{"norm_place": "pre", "tie_word_embeddings": false, "init": "normal", "init_std_qkv": 0.0248, "learning_rate": 0.00142, "beta2": 0.95, "warmup_steps": 463, "max_steps": 7029}
Each number is 500 + 25 x the weight over its row's rms, rounded and kept within 0 to 999. Layers, rows and columns count from 0. Numbers have three digits each. The size before them is the row's rms in percent of the matrix's.

# v: layer 7 attention value, 256x256, rms 0.0526, rows 43-95, columns 64-127
# o: layer 7 attention output (transposed), 256x256, rms 0.0534, rows 43-95, columns 64-127
# q: layer 7 attention query, 256x256, rms 0.0587, rows 64-110, columns 64-127
# k: layer 7 attention key, 256x256, rms 0.0562, rows 64-110, columns 64-127
v43 103:455472520481501482519556532480536496483519534486533451521497489513460537519493499479477475514504452483511476512477503494504457464496520463505533545504535498491479464529456530427518513556506488
o43 107:508501491530505523492494495517511500496506504512510474543485488520498525544497467464541506556552500523526501533482462481513502565520517502474499489483536522488503506471481514482499490516479484
v44 103:467474497530491451457565517471478499497535525483518466511509508493485514513511527509493536543486508501540493503447506471516450480493487484491551503490498504513518469511517487455488479513469475
o44 108:546500535495488521482464535482516514526531501519507477495490520507511531533494523512509480525588464514534494589506504469484546486487502493499471499543506492473470522545453515487493520497492493
v45 098:462523521512483429459561445493491495468489493504536494514474469497474557502517508461499535535443525475519506540449520500540494457487505465528544502513510513497505497456488539517525481509511460
o45 102:516500519498562518493504499478512482547485494531495482492465522518525515492523520512486500518531477497516520527502524481468543493504504487494477524513455494451509480518499483481477492495473498
v46 100:450501489489515531487553485491514492538492484497500477494459470538470519476526542491504496548500455487542505548498519473474475473524508449532531532529515485485501472486458507522546497501483495
o46 108:489507482469561535495502454485526487536495500507485441497495512485490515518530522483512498515520469472541518481476505523510506462524494490491505527469496489515510478479469485489500505509485470
v47 099:484532486486509449491496515518468511475492457523482519510463497491499490488552507466517499545505510467497565507517516496508491512504516474531524504520477493495535516491517558476515471491471482
o47 103:497510509529520507500480511520475478513451466531507488481523547460508476482478463484489490514512472509500499545484471498510555464465511479529504484505478511478493494511473497527494488499489502
v48 115:487492481439485539521488501507518509495509448507493516482472486524527462506506492497499513480530447501458501505533491539474514461489492457509500518510494510485484536474516516530533514478501509
o48 116:468505490494503477515489488512490513508507493492503490476493516483483470460511504479463527502470517437476500442518488541553444479504511492528529500471494510489521492473522514496523485525480499
v49 093:488524510506485471543519450496498468537438432486484484497478473517513573507537531480485508515498475486499504503525516515507557527509479478499490501502508564508516505488515489520554522472492488
o49 095:470507482465528467499535486490485520514471456522485519505450533481486488506510485513497473502508501451482475487508529496515499482480521488503496522492460455521502480558518504539476503501484475
v50 096:492537515465496509512491540522528525486478475518510524453477498493515491529444516526515515465482518543467499519513490516461519511494498501513481482497497482519491522479542509520457515472513519
o50 104:475485465521507537511538516503506494503493525459529551472481494554508476510491487547468508442485489498456490432489500542501492547513497514494512480461489519502494488453518511494531532497483544
v51 111:522510482467519540512458489504503561487502477492454539478515489523531453535457467499522463445503498543479508481557487527466529508498491514500500473515490485486503518494520524546484518478526574
o51 122:449479515512479498522464496516477494483517495467506470482496491496513478467498483489487551483477528490475487456536511555515452531506506525558536467482479516510516499492507533511521486506530496
v52 085:494483545519499469491504539478526512433541513484534498488470521478486533522469477511496485530516475533477506541495507479488490472490549475475545494514543506509437520518544534456500535500489443
o52 095:494527472503519504526505527531480506464497516513517531506453538515519491534499459499529490481588488496511483490539472482515520551485514492495475451519518501483490513486484499516499536542467521
v53 123:475479510489508520551463514522487504473515463489500549494525518509530508538516489506496476473539517530471533508506481512511506529494481542482508473526476483505522541503521488492505517427498548
o53 127:490469508527450511507501523553479508471533488504529505495508518504489479477466488498527500509501526492472484498543480522495491480466522522503499476487486522516483522556485515540523501508508468
v54 106:439528514458499537488548512500536500518505464464515469464449472485456532491509521519515522566486476481516457521521509489481446502523542456515511538495513480490484515491461519477465496499496450
o54 112:488507495493528541487479512495513518527491497550500482497465512525514484531483521498511493495519444461539489474485491542513484511547469477452501487483471496522502476476495538498469476490492502
v55 126:548490509533494497529427515531524503478498520515496533504550508470533444512482481490499472499505504511493503502515504518514529521489489535478481491483499512501485512523570501484487496489515519
o55 134:503492505542482465502534489524492518473471496432516548495507518507548476461491475511487497477462526523465478471523511484494526523435517524517524473526535492474482510491527510498560520498490541
v56 111:495543517490497506464540469502528493522518482483530472466434476569465547475513528489536514556488497497526482495482496490458446481492488497530524505494504501499496489471470509476458463527509496
o56 123:482507507483532523495484524467507480550494530485485510476470494523501504505478533463523454500480452476527526460460495532495500506527474496477482523510501497503499510500507527481516537495467450
v57 096:534547509484488502484514425522470480497469506508529507491503529477526540495480463497503499485456485560491567473477508544468509507491475503480544462502492496485519507452492516520488475525509527
o57 103:516496497539549453490490520482503468494496522452504474497467491492464507458504492503469474526470544543471529483507548560473496476494500498535476529490450493480550519510485533541535503496518489
v58 115:507441465513531489531437525504481505455515522515498545493538517473507454530465487501495505478531492515483502508543492478537533472497510517476524500503488511515494526513536541457531485483493481
o58 118:519521498512448464514477511503488517473536500522524485496513516525548499512507470503481506498529527517463487532534512479498519514474505522525495457515522507510486502534502518497499499511519524
v59 113:469508496491463473461543484493536460501482466485487458503464487515460554502528521491500510548516488471491492512502521488503484481513528495507521539475514536511483510531483524479529511499495477
o59 117:469512510476532490514494483486498544524471468543497529494459522503532459501510492483525507506545465454506505488470487504501486513483481470471501527505498518499471483488525532520481510550469491
v60 093:476453493500483463469526484483514532488524548482538501480516494481471512549465502470494529522499507491530499514497507509532453486491551470476563503492516538512487501506465538484507474531488463
o60 097:523500524500499493496483503516489519513529499530507452510449500517532514546500479486533493548568512512498495579545520489512536519513521489473470478523513510461506500543495508509493506530493519
v61 089:516521439493505515521483461523491485548491533522477463504541513515509478469531469528502486516477502491527505469480542542486507498498474468481466498466459468452468494488469520558487505556510512
o61 103:498508498506491511491490442461485466515495506453502468522524448495468520470499511499482490506426501489521491471498534530482469489521473520530506508456503537523538490465523481500503482490536506
v62 095:500487505498499527530455498527501505528469452486443514493508515499508469472527487534510494491540492501489521491572521513501555571524506501493469506485495489471487514506512524530481511472502490
o62 106:502510490500495490492509507515508528498481481507500493490510499463476479496474480515490502476448525446477474435487508505537499457472491478489527492465490500532512488492536512490510475496500495
v63 102:534470486501506548523448489498518497505467507485473518492537527488514494538490508492516528480525506507514503470529474547520518516498484502479487477492475476459518514492508505531511486469497519
o63 104:508498479538462460512513492496486514505515477479500480493509481496487494465495491485491507508420532520450523504513517520488490485497495524544504496468503495510510498506504484528513489512532506
q64 095:493485498518474479490538445497490482498462525508490601437510521488514491481494453470509487484489542476501478500495472501466480511483488490491486480466485514447468465501537509500469538512457499
k64 091:516535521503489510539464482500524488476474470515468436531522540561518507510447478528524490478553489495531528531490514508518486504496534443489496511506412470529494518473490504551475486491475504
q65 084:513522511520515509476463496483493516509530485501532433538460487504504504477518538505519519500505475509542516509484528496529548519510519518525514451478489467493500530538489506519494469492471480
k65 095:497536506506479536551478525493535498481500525494422500494484543543463508502488460510490511472503445450527506493489482489500513488513548528471511509513455514512460473513474496534496523479502481
q66 120:495504532512510542535513515511490532505467513479522444502519487472508475486540492490503497524521501528475495490500510467485507510468524484484489505451494526506465531503459478488503508514465494
k66 176:511512507483489510528504491583469477487464513483469489480515507487523485504519533487513484502489500475515505517455539445502517515454486504489503479484500482500470518454490479526486513521499528
q67 104:460482463462491504488500527499521492506484514491506437514509474468520476482472517495494500514470512555490502518499534505464518476499485501556524517534534461465488541490507519505490478510528480
k67 112:497485457497527526519510515486491510488498509522515486429499506540545521481498548501499530500510528529439497542515523527564507540503495480568498483526478476504477513467475497479499485487490495
q68 077:544537464488498463470484473485531505491519462472470588513448503529508491447504438479525495515516502488433521500493480501529493493528523504455466541519517468485529503468497511500509489490520531
k68 076:521480544480484512495507466481524504502480506517517449466504520481459514493472499496488501505503505501502454489499531495481486486489486471513530534481476458494477513499501512547510509520515527
q69 147:523474470474474524496564437491465494482465485467481518494499530495495534586492505481545490520507507475508453543497486449501510494503544491521517468482457501521437512490509513498510525506472498
k69 131:510534513495470483534533466516462455482434486542470504485485512484503491501472497500525517487498515464522507525453541461471498514486493510473526476475498446518479520477506474530487487485488496
q70 244:508507498513459501518563464476485498472453513478508475485506498476520512541495495501548512504480505504505489508495505450497509495494546483522486450475464479491421537491475508504491517500488481
k70 104:505492497474490511491506508597503520492485529473480511484504498507547507500527539501488474492481533496497501483489533445496519513451471522500509463496527486522503542465488518523500566520494515
q71 107:550518501514500548494515477511519493510464542474473539563501521472461472517533445488479475428494498506522488464515492502479521465482527512443473510502488552536471491515491473522511472514525505
k71 104:524496565488474515499541470500511472477482530432507512539534485500483512513547507474495491492489500512512502474540478452498525468468526497421464450507445534534506493508539457521494537518550511
q72 088:512482490534507440515515526535514521539530536523485473541533494515500480486521491493497502530519489527487526478568474489509494556501508519521455492507491547453476476529506491468516492441487520
k72 086:508545532522472523511507493525495497515482519494490505517486484536487486485494497484496483480491512472479525439485536469513510486486469515529515494522557526498512505503485494490510523513486509
q73 099:487530475507546530509478540530512480523500506521464494520477528529490517486442530490486491514469549493557502533473509519555472506539509469471453513509507487492534507511480506504482520473482519
k73 103:441488469499517489501457547503518450497470503532479483498469556517520463503511486520515477532514518519505479531531533505557476498529523517531500514526472450482528533545442539492474486510484474
q74 090:502484521550541480447496517507486486513495476517474480506491493493506482472494486519414479506536520487548494531480513524472462517478501504507522540478540526507552470540526521466503481492508520
k74 093:496490513504465480504488496527520436526504522485477525486543540520531510520515526526497457512542511465495453529524504470559498491483463491544500527511504518476527508507515506493490536490471518
q75 094:475476460451494537532491476492531534453497460497472448451520509509479502487491480477503505506518456488512463519503498505465515492505511514491540510529475474522484428521499520494468466468524482
k75 096:559495492519561475497530492468503519447521493499524496444486506519502519506499536495509535483511509540507503488506532526533510494488563490500498520539503499474448519446517512502469472519485463
q76 095:495529503542477532535482497489512557543553468510515500496522515515489504536532522474513496495543520462508484499520482476487505476517491518498541481491516501465484470512501487497501551533435500
k76 099:515472495500501452503488487486482544502529506512489525535491456462465502476522498483493506492475507490522524466430511517459499506492495514459511521473517467525488471508458448521515511483485515
q77 099:466477524493491476513502540526480524556523543472547454530492475457489483539502511503506490529513531481467517512534510504516503487479505479508535514490484491453503515510475479484508517515465513
k77 099:492524528475453526521523472528481523502518489477523488487503493494517502500540517510516522468497546490478577497486475490503515542468448518489516462506527466483484501474528516523501470524519515
q78 102:447429481502508528488512536461508508524493476510466465477484497483440491443496542495447468475519529510509467540487499526495489473492512523523525554513521468530518519549506480483518498523536474
k78 105:482493541502502473508533495465496502500500511540480413477508507508524536507516593514450483457523522477482478566527530511519484527462512518518519513526489465500488534517490500493497512512494479
q79 098:494538449563504499478508455468528527557443527502489501515465527488483490508533455537517491496492519533455481458520486554471519501486538550496502480521500492524436461513508481534513524498509480
k79 096:494467521537526526494496485418490538509486524486503508514485480453479475457496525472480509480487476480505499476525513542488446509498522487499517502518476487541487501518517458504496541499489501
q80 095:508495455540531483495483522508495492568486482493485502539475454463487487482495493493500491488488535490516493526511515517522513525521534515507486514531507506524544482540498525490501488551501531
k80 093:534537538550489501514522508525526493513486514502481483511494544475501483495507523512484502507489536459531515483533484497533498455493489500514501502520526464470529572530492499497484520527459527
q81 097:491534460493488533548535517503503489506464507468443478460442498500480569480520487451533510469488490464493462552494504503504524494511517471491480472477461492524504484496486524505466449539493470
k81 101:503510509491543473457519530486503496463475512525499491499470469493471512499540514473510491468429468558537488500489521508510484522485511466456507525521501483455492521543474520476465467526529527
q82 098:527503464512483478490541480477493440457429517476520516458491533476498528525494521505549527495484499476525496496502483504510512487503523479511450477515507449460453506475527467524527535498497512
k82 099:498499516490498515520535523452491498515500451537522497521523525503463532468475461460505530488529488510512473516479478528480467493499521464500468522518452523528493482503472476494544456463493474
q83 110:475465506485480582558478501493496505484513568535502481488510480527500529479531540513460511500495533513495489519476529542496541482487502488513494505524460459546535513480474513504479467529528493
k83 111:516496500511513545504522491492490496519487495515518452485482493493529540542510550535463513493458506535520499549529520527462508496535527464528487487544436449484503528460516512523507466518532494
q84 102:461466517468522510514500476464481507518517526508530479444465479497518521483480507511505537531479483506450518510459507521490446503498499476526506505497475473479516506466483499505499475536518492
k84 107:461471468477523476495471483464478496527565506547507473499509511501505532496516517528472483483540486502481511515488504475445490540513454444492530509524501500475494526476553538483492468500519504
q85 087:501486493457528485504491492517503475507479509500494519520494526529527477540505496517471496500505563552511495531487532499518526523504507537517488518486493514489517509488514510518545501508535514
k85 088:514506486483476539508497483553489451503490556480514491537508483529507489534505500496515491496500525540463505530500540481532498488525492514508500476540483446500534521526531506499516523505503525
q86 096:485524482490496553504487458480515547492513516514510525524492517535488514514509490513526522484496564505540507485539484498471468478537499525431439495522454475529478479492485515533517482461517499
k86 098:487483514525527486495511519463506496478471519506511501540469507488485506485502498513513518486530502538502537468512508515477487461540531511450480505518474499538522535473458460500483470513491503
q87 105:521536523478504498527486527490464492560464477496513517508470481461494496432502472486536464483484519468478477508487439507563502485506474496467481495484493496510492497480494496522535455538502523
k87 104:469495522521493468513512514532482546483472500519482477496494442458466508491500512511501442532493489445499508479493451468533519515477517511459487530508498512521473491548539496477483476498531490
q88 097:460558493514519495504519444455489514495493487500508520503494519506511535544501486560546518499483515526491516476529507536490519487519533494529489480468502462454483515501477524528466574440482496
k88 099:475483470525552537489449520462508492523490492513480477507476536519468456468445471525510529536490452486486486504534477563492485538498539499539523552512450501511488440516481499526514481474454438
q89 091:538467505515502493447490522511500481526506499505504469492522499482533477501519530498452475515473515531535506538516515503483550483476507515531556512507500525527503522510522497484502514497516457
k89 088:493517508459469561520515499511470505499487528500546486509506503496539527519502539485474493442471571508428482522483553524528527509485477510536501467526507468489511531530528501495516540509491504
q90 113:520522498531486514456511491501468457484504500460515519518488525476470510561508492515506517480513515499525484437563465487469493457500507509448494449510496506522507502526483518505525553470488490
k90 111:495533508531484487512524462465527499508493467501503496544492510494493493473489470493521507498516502475507511490549487513454510481520507505419488487477488532514524485483498463516494511484461491
q91 087:496522484512507474509544450510489503490483486452524509515457504472494495518502477534560506486492494482448498484511463500463486469492528502508469476509510452492481485515469490527517486488508486
k91 092:495490538506534477483534480451508493492508475514520536495481535484475512421464534489509548482541490480537547513504438480452483482489507482457507514493488512515516468462501468505493451499484493
q92 097:505507480416490503509496459520548527515511454527501506522478519499443514485508490491521450487537495465511490459500484497539481500557497507434466537507511551506461485528495476513517469530500497
k92 103:535504523493489479487524504509527484466476516499514501506468478503503481492512489469512510478510506455488538448477478477513505451494567534442498510502530502524457485504458482472484524534479494
q93 092:492510498481500441477446513538488525505543481502507460524532506492536478478452501456494490529513513527529513501494502511525499485518467503486566546507511572525521478529526498482499471522490472
k93 093:508519472475490468494478562531515508486535507469506505467483468496534510509528539504491452489476514495451502484485514535558501504489476499546480525494533482489467491537490543490466499512471540
q94 096:511484532519485516488455528530586553547531506516503519528509459481479510453491486476485481479529523511493499461533497522490525519487521515477528481513502563520483458534506489528490483532494472
k94 099:503525510496494475499523524542514514496480537472455508477483469504495505517522495508510469484476536498515551455481508453497502485490470532522492486524549468496474490511512492498474553525540545
q95 114:536515482515495489456513480505496481463481477465494535510498519456493510514501454508521518482486447485506521452538461502473469470508502525419486499524484521507510464520512523506494491464519542
k95 114:537505516545504480473523464449522478479504484496518509498486522490477507470479465494522519509538518486519479478520451492518519476510536506437500500491471554537502463492478501480481504482483467
v64 096:472497513476477530512512511497495500456479481507495514530465486503514452503535501482526518458436490484498535507466533510525491506488509500491555528521510510456498523505478567530490503510509470
o64 095:486492504524550522526485498503463499466493515501509578501517548486497501483429475515493486469502523492462513511521515464527504517545488516514461470472503513488491526530438512489479515488451527
v65 090:512499546517499525473538517491557484522474545521517476517483496499524537495504508517463488515484490515497544516471502485460498476490487511540534483505490501528539483518509485440473503478481528
o65 096:520533513508530525527507527484497540467528501505534477518460521548496445527502491488505506487542464462464508496487519500504432504480504461498498456511496501484493538492490501505514513473460480
v66 104:510425538490516485499497452497489465519496449511510521505518463502500498509538494509504537498480505503559526523496497532517490512495495539470503509516504528481523491503497482529525475460500534
o66 109:524524498433463474495496500493525491506463486485506542470515534495516501498501512451496494479552457509495523516466520528512471481461512516449500517483512526553503453516538464463561474488525505
v67 112:470473549461515487494487548514490496459476461529504521510530494537500482524487478515475512451453490483473498521489516495506502530507454512505526493538494500491493501480509508538478483482505532
o67 112:479499513469482505497513470504520482445495510519506522473536494521504502475437516504530502532514514511488443514498493476521467486525495508473512452472503517490462465504482492483538530505489525
v68 091:471502502487501480519516505501544499545466508512517495498524512489496480525508483491495497496545530524480451475505498502490509507490506499506474479535497479466487521496497462516470519487499482
o68 093:497520524479491522513538490506448507458484476504456478540504513506513512508484523502498514518485509533515480532527511493558534482531482459497530502491506461477507527511472495520509509475501499
v69 102:481428495510509537515547538507481504483496517495513497484484506488487522464498492469498507493529477556462485496493504495462464504480507490493532509490490479489498549501503514529523461547499470
o69 101:547472530514454516478505480498557504515506459492493498544471455513496508473530474546490482498489545480560502512519532506421462503527534488513499550502488517503521504498514497469458484468510505
v70 106:471488539477526529552492495500523482491513500506527501534497492494507514461480476469472498438440563492482463504491490526499476508474514521475503480510490482436505510491496534513545498495485446
o70 106:499510516464457497505473522509503512495499477507456532548514516448505517460486490496518480474495533498498477515507488508508537505537523470453458496540499485491506511501461493505445511480493549
v71 104:519562471513477509514495467487465526492534508474474513485481507484473442516468529479531472511507537471492493469526521501558536502502512542501465497479494480482487497508522505502515533525507487
o71 106:468497488500501473476482505499497500519504482455514471514491456491518529480533464527481488515468508526521515506525465487486549503527475541544494525503509478506510521500517518519450504526506490
v72 110:435456482522492490502483564523513482503493505544532502504530489512520479544541520494457497496488454473521461537493508483493479516505477484533485496531483510522498507497499481465479481494497477
o72 110:509514516469488523515508429539488523495492498515496497483512552498483500540495532455541523515519490490472494509475518487508490521496497504509519448493491526493458507486458447513525470505468520
v73 099:528554523479517555522507474496496510481470493480488530485466515457501460497485466478528496488431573531469539488488488514544517500491495511498527489494502482478508493483492526506475507530490473
o73 102:474490485501493493495517498489482480447491464466473537542514498492540538450462468533497493500483561496499506502554469513513532491539498510507469472508514494470505503495475507515464524510490496
v74 098:449477496534447472472482466497511542536489500518513510496503509444487502510474491506544514539494507541500517486520478505496502469507525490484518488502519476467503514481506494536432526529511536
o74 100:513530437510505510509499530487477501518495526477489475469494488498497443536499532471471495500477489528458510513534524502493538520482487466558498501496537469476479491515535546470531499506475470
v75 102:486516544506489553482490466510526490476525480535490499528466511492525510510540469483473482468480552478494501535533489508533512536508503561504567496560502501488509501481479518496506504499498508
o75 104:475533490449513468505503514518485522495513480501495544514547547518501488492456528493548524481502502496460448509469499505503504473489481496450520440475503497485494470487516451497477499480498568
v76 085:455502547489484506495502510495546494491459461494475516501493474500501527557499487496528499476459495518484463532508494511519463497522544477477516486528505458448492504500472559515490557465519453
o76 092:480526527519501517515496504459446490441486514489490548509525520515512465503450512508488480495515493508431486509522523485528539508538490499461472515479499518471534516526467513490504472513453553
v77 103:462460481545518488463536476489517530502488479481499472493481479488521528505530501509525553569485471469522549523522504485514497495504508474499536533527499492534476451476476506484465485504502519
o77 102:522468502524517471523491514507518511541501502526529518485480539524502471515495510503498523483502487519459489536480507518490451510477509489505498442471498493465511531524503468466505500468496509
v78 108:518436507489482526496480490497486496472501487529508487482513503458479515527487495502468510537501484497508488502487491515451511524515414574499540520531485541534509468498508512472469486496519510
o78 114:492544521463465506484517478513497504520507493497489523497545512510509516529530539492542533484556511486525496500502525502510470477475529533458534473471498512537500449505536467483534510518499511
v79 108:503566512492476506516512501518505520478458491493469505482441480517495541527469497557494469519502493504485514517519504517530484468510512496495517497494515519521477511501515500534437494532519498
o79 111:487482481527546536495499518484505477472507471512485453524472486546468524471489497545500477511459541502511494495555521548503508531543502531512487515471459496490490508502509532474465507529513489
v80 097:524516513509498519521508511506505494472496491446485499517531478434503512484503505480473470461432526534518511500477481536481493457507512524513511476515519467466479545506457488516525525474511508
o80 103:497507485505455525500498492520505493482482521508488563537479500520534468507485510487520496481491487524486491517502499471481515532519531510487495477499492502493520548503498521524453500481489493
v81 099:529485511466489516532515532500469519452522504490495522490506492510473487491455476473478510483508472564517453511518512498478485477518524491494560514538506508488490549494481530488495497518508471
o81 105:493511492515478488463492463496516457473524466503483516542523482498491507502524501494508463496473553528541492484536481500459510515532510535491504541498442503504528502523485483506481480500513532
v82 094:522419498478520492490496474484453489499512475470483533476522502487497483510511494521543482491502501533566491517543472476532477538507474500496496503525483506483485472501490503493514488496536523
o82 099:470470502483476468493493470510526476511472485494518528473537484507511493501523508468491509530486509543474500515457522491483513489494507503524540515499536511511528483517495464501510460479533498
v83 094:487521475494474521526499436512456496480524533480468496488509510482466452494487492489475476482506547458487509489515478475494549500506477563502531486485476512488520508531496500483482503494491485
o83 102:476530504460520514508492494529505523533533433540501514544541487487500529475539490510508501508518523521556510517502477494524544484543468516528505501534533503492505446528527463523441505520534511
v84 083:500534582489519527500543456507516484505482501511515522522453532504510539479501483515501540452470463523509526524489498535505501487464515506502527516494500476472517531499539538466458526530486453
o84 084:499549498495505525488525543454484495501516496493479543529476497499535482487507506509500496444483496478447487510522511486501489507489501516473483471497476455504491508527530480477506483494480520
v85 099:460447486453498500528480495489471488518497523518514490493516492511484461488471489431509523464479538494470434492501490450483452485499488509489528488511504509451500470512505495512532476547515514
o85 106:509500511468462490516484476503539496514483476528485522523525438447495538471500472510493451541521545521564480518524499520490521485519499499494489549528521504484503489535506505479480552496502508
v86 104:491482497531489473485508509515515473535495464496501491497504491503525489502497544526519517559527476463493536517478525514493480499506468552511546496460512502521499503505486457484492500489486526
o86 111:532521485510509511496542502501520526533472554493528507430451541512499475535509502500507520463496438495494556522485496457520477501422505481491503460479513478533474497508531512481549496527502466
v87 104:486515469550504515499497552512466483471520464517473472497492479525512433540485522534508492535554431487501567525513504472494505497500483521528511504498517492543519494515533484459500502505493551
o87 106:509513486493529486468472493489518528461512520480556491451509503552474473520494503529506517523503488530502517509433515469506471498479485484514552458494451469506500518483496468488549482534445515
v88 107:425514458497475476519559566497473494544527481516512490495518524490526519528505525482487437521492501450525476505496534466496506530512499498527436510527497460514527506503519515442520514508488538
o88 101:537507548523565530526453480527479524491502539501497475511520523463486506538507513503506499508494491497471486475494484494500514504500470502495514491510480516492492497481455506526471497504454498
v89 104:465464510472514500530539542495513479472517496498491495556474502508497458496510508472448518448478440490511493504505504486516484487514508508556517514481522525439481514506488499506546511496473523
o89 101:533485510520452494484489476537511495490473518517531525518503503481516503530490473468525470501500514484502550561489504450486514491507508458495511486518471503494529538508516489508477498479485504
v90 108:513504534461518465499507519488491506525457492524508530491509487587517515514530513519497482465533496468479467506501508512463521543504523454518433532475472509528512478467510490520513471519508515
o90 110:483452517517479512501507485475546499466468516496485435487480507497465551472453467500507504503467530484496472486491482518496465496518448499460503521469520516479497501493456511493502529492536501
v91 097:511464555486512530476441488495552489503489495505533514529515490510510502473517449512485507498462487505497574522502489501488514535511487486491558517516503511511498467490490489481489516472502513
o91 099:483522497474477497512517482496486491446512519504499551460490558511532457521475495468525539508528530461449472510475487488524461473511505504487508440500509501496476470536486539506545517486483503
v92 102:459469534495499513483486503487539481500490452499487487517496479482489476519526489482525540550471459506512516542511509520533486538518505524520552507516527520466525445509544508465462495483502526
o92 106:483526487473507491494488484525444472510452508473513582468504519493531501483478533483515511452532495484481512551506500519531505490458495476481483436524501515480483489522496478476499526510474527
v93 091:517489476511479488501533560514501495466479501511502477506476482487510453490492518472479498506477470497511517490483526482482480455489500497518514492457507514503492479511475523432495521476507473
o93 094:479498496517512563527472497534501519470505513473515547525501524511523474524519497494472491483530488484491547504492520464518467541509530501521482482513474493505481552527496476514494475513421492
v94 092:432498484499518494544487534500527500490498507495487485552483497525515481510505511454497486485413494446466443480532499513564493501487495491503484483516530463482496494489531495571517508534487536
o94 103:488468516505486478523475496516493474495486519520513523499491507483469492467458487525502477549474514523477475534516490471495544501539503470486485515514491484458480540470452536472494549485492521
v95 103:459474456510493488529527561516468522529528472501495490540505508519520520518496476520501510507533422468502501472483490498472494515474480429530504510493537481520504537492491507493504514507479528
o95 102:530496499532496528473490519510471509494530523535492449462515502498447485569479511522519511513505483520499506525471499449495506518474514482529523484477459476516496502498509490515560456479473495
q96 094:432448499479503505521504504500462460459529505535508519551490498489525513523499502505506515509478492483493518530445525543494489511536491458530493507469478465512487543492476494491520497481488520
k96 108:512508483520497541494529499518508512460466504490463488489494487514479526487470487514494462507523501508444511516503476476499478487486458521475532498556468514571511482493547517507448504463506486
q97 112:503511533527462513527535534504510507510519490489553505475504487469540504507528549502492528473497514497506559506502485471469529520491500519507469516496522524472433537472507533484479490504468455
k97 103:493500490523512510490497517502491498471482518506475522516516450471547514513479502534491508529481594496512505453475501498503540504514543470484485497448493505500536511503497494523446526468475535
q98 169:470515490479502503484476461473513526501479530492452507535491503556461510481463451490493491496481476520525481506505519525511473464523507526506512502521503487505514470530514482544510557504557515
k98 121:476500509499501489497518473410516508503511490456513518513490526534434518503498460493487511458528436493477460514529516513525474501527491485452508478513483531502488521539479463493506535491488479
q99 101:500497506481478526561473491530504524514510492511480497489514505484510513470490506532518466511455516450505517511473518501502497534484479488527472509471498480464496514496493459530497464557528538
k99 105:518479484505438519510477488486529453524486526504502534502565508497493517486491510520493466515453514508523462560454521524473512537497486498508515513500482489519487514482484472498506487494526518
q100 089:478502511512490460473471484471508483488517477419442489507492506510447466501465453513515485460519493486525536515559494503502418510521499495476514471514514481501525500545489482507472508503504509
k100 090:471459520513511474565513475496496493464509489496542506487483468506516495437504510532520565545487474508463476499485519518508509504498450470504508490498462516540533503465501511513480481565506498
q101 094:507527505506499539503540521498514496519530458471484530487518526519484501510514505490552470440520460535499516478499434469512514515474474509479479454494507507455481536489532498514496473483500442
k101 107:516488482505526513500508541540465527521520476508485496513473480481530501490513541487512554507519500511528508465473474462497511497489528544510494513476509481509491486514487448507496486446518502
q102 098:500473480484550519526468497521489542533536499508538472515498541493486509458492513487507483515526480511512528523478510500455484508475456476469483566505470542538525488517471472492476467517483489
k102 141:499488515495481482491499472510443469491489542466521535483532502458532460508493517525497497498470502544513482463467534484481531506455491517506526517483508455478456501475507522505507489501536517
q103 108:475490478469503498497468485504516498471555484517517487521486475528559494503488499523488531531551534490424544499505477513487508501505501482498524528531493514544527457492538481525507454488460496
k103 106:481516509510483536515458507507484492500509473518534458477496515462567542525529534477491521520516547498516536453509453518464514473509492492545517447480507463501492473458510477509498491513445485
q104 099:497474484470481500506476477495509510544569473512508514514478524438473505500476454494501469479499485483520458507518468503534500489527515534503486519516561502493532502545512519473556468523495537
k104 100:473521498506507505476527540520501507521531450477475496499503512501485494505493495511526458514556455490510481501516503494485505503481496555469514531501568501482516503533484494461494536515511483
q105 097:440450516479484481556478515541505493510553491508488481496461521542535515483477488511497485527531529465451465550493473500524460497508486485527481548511501511517553492548478453497534464514479484
k105 101:495523486492460494522489508521520473522525479528489467453529500537507510527510533496506476524526550445471504498510506478478491504520496498565507483518547475491530471495472546494478507536445450
q106 109:485490554514512517493482493486497510506496553499496459483486464487509510464527506482484537509506506513483546463511516514459504496493485494487496524501494521514495474508504490545476520550482489
k106 111:514520527486525487480518467469511532506464565489509500477509488473522483533503545498502542499460524508479539423465497519490492481487474490525501499507493505494519493476500516523450494530527511
q107 098:494460538500527519556459506503498535503537499505477494506497483472504515450504506485488517519498493472499523461533471504475484502477485473466479519499502510529470517512527471510520488539460500
k107 102:499523494506471493508498488480516528484471483515461487495507439476524502493514519501511462491470534456488487467479496529501509482478507530486500496521565510510492485479506510512486501520515469
q108 118:483525513525475513486509509502477503500448554432472487514459497522445512484496446531514474497488490490492531479561472492496473471525556513466477483488456511491485510518468491515527508494487525
k108 123:473522501527465495519515471476496507489507489437502490518446539465417509496520482510533504491474507465492522470551515463546491463542481514434503496503488525493480488512486503493471506512519471
q109 103:469488494496521499469526461462521469501506511468532481495446521515484504496488451518520551511508471481540488464542531549515487499524570499520484510520514537486513497501494543525500514508474459
k109 109:498521515496529491496552489500519523485502476476490493504434477495477493522505468511530520490505486485462508410551500518549489483549537528520502485508547522454515503507482521524487525535470499
q110 102:518474496546509507508518546516487523515442533491433516480510525473455520523485485470496499501485481522527454464522482465530497482501492521518483513516501501489495522501505523502497553469494503
k110 103:474489486536500477498560516478514557501509522516471514476499488488460524490488460492502483449495486469488502492500490467570491469503508533448484507539532554478485500520498513494478545474549461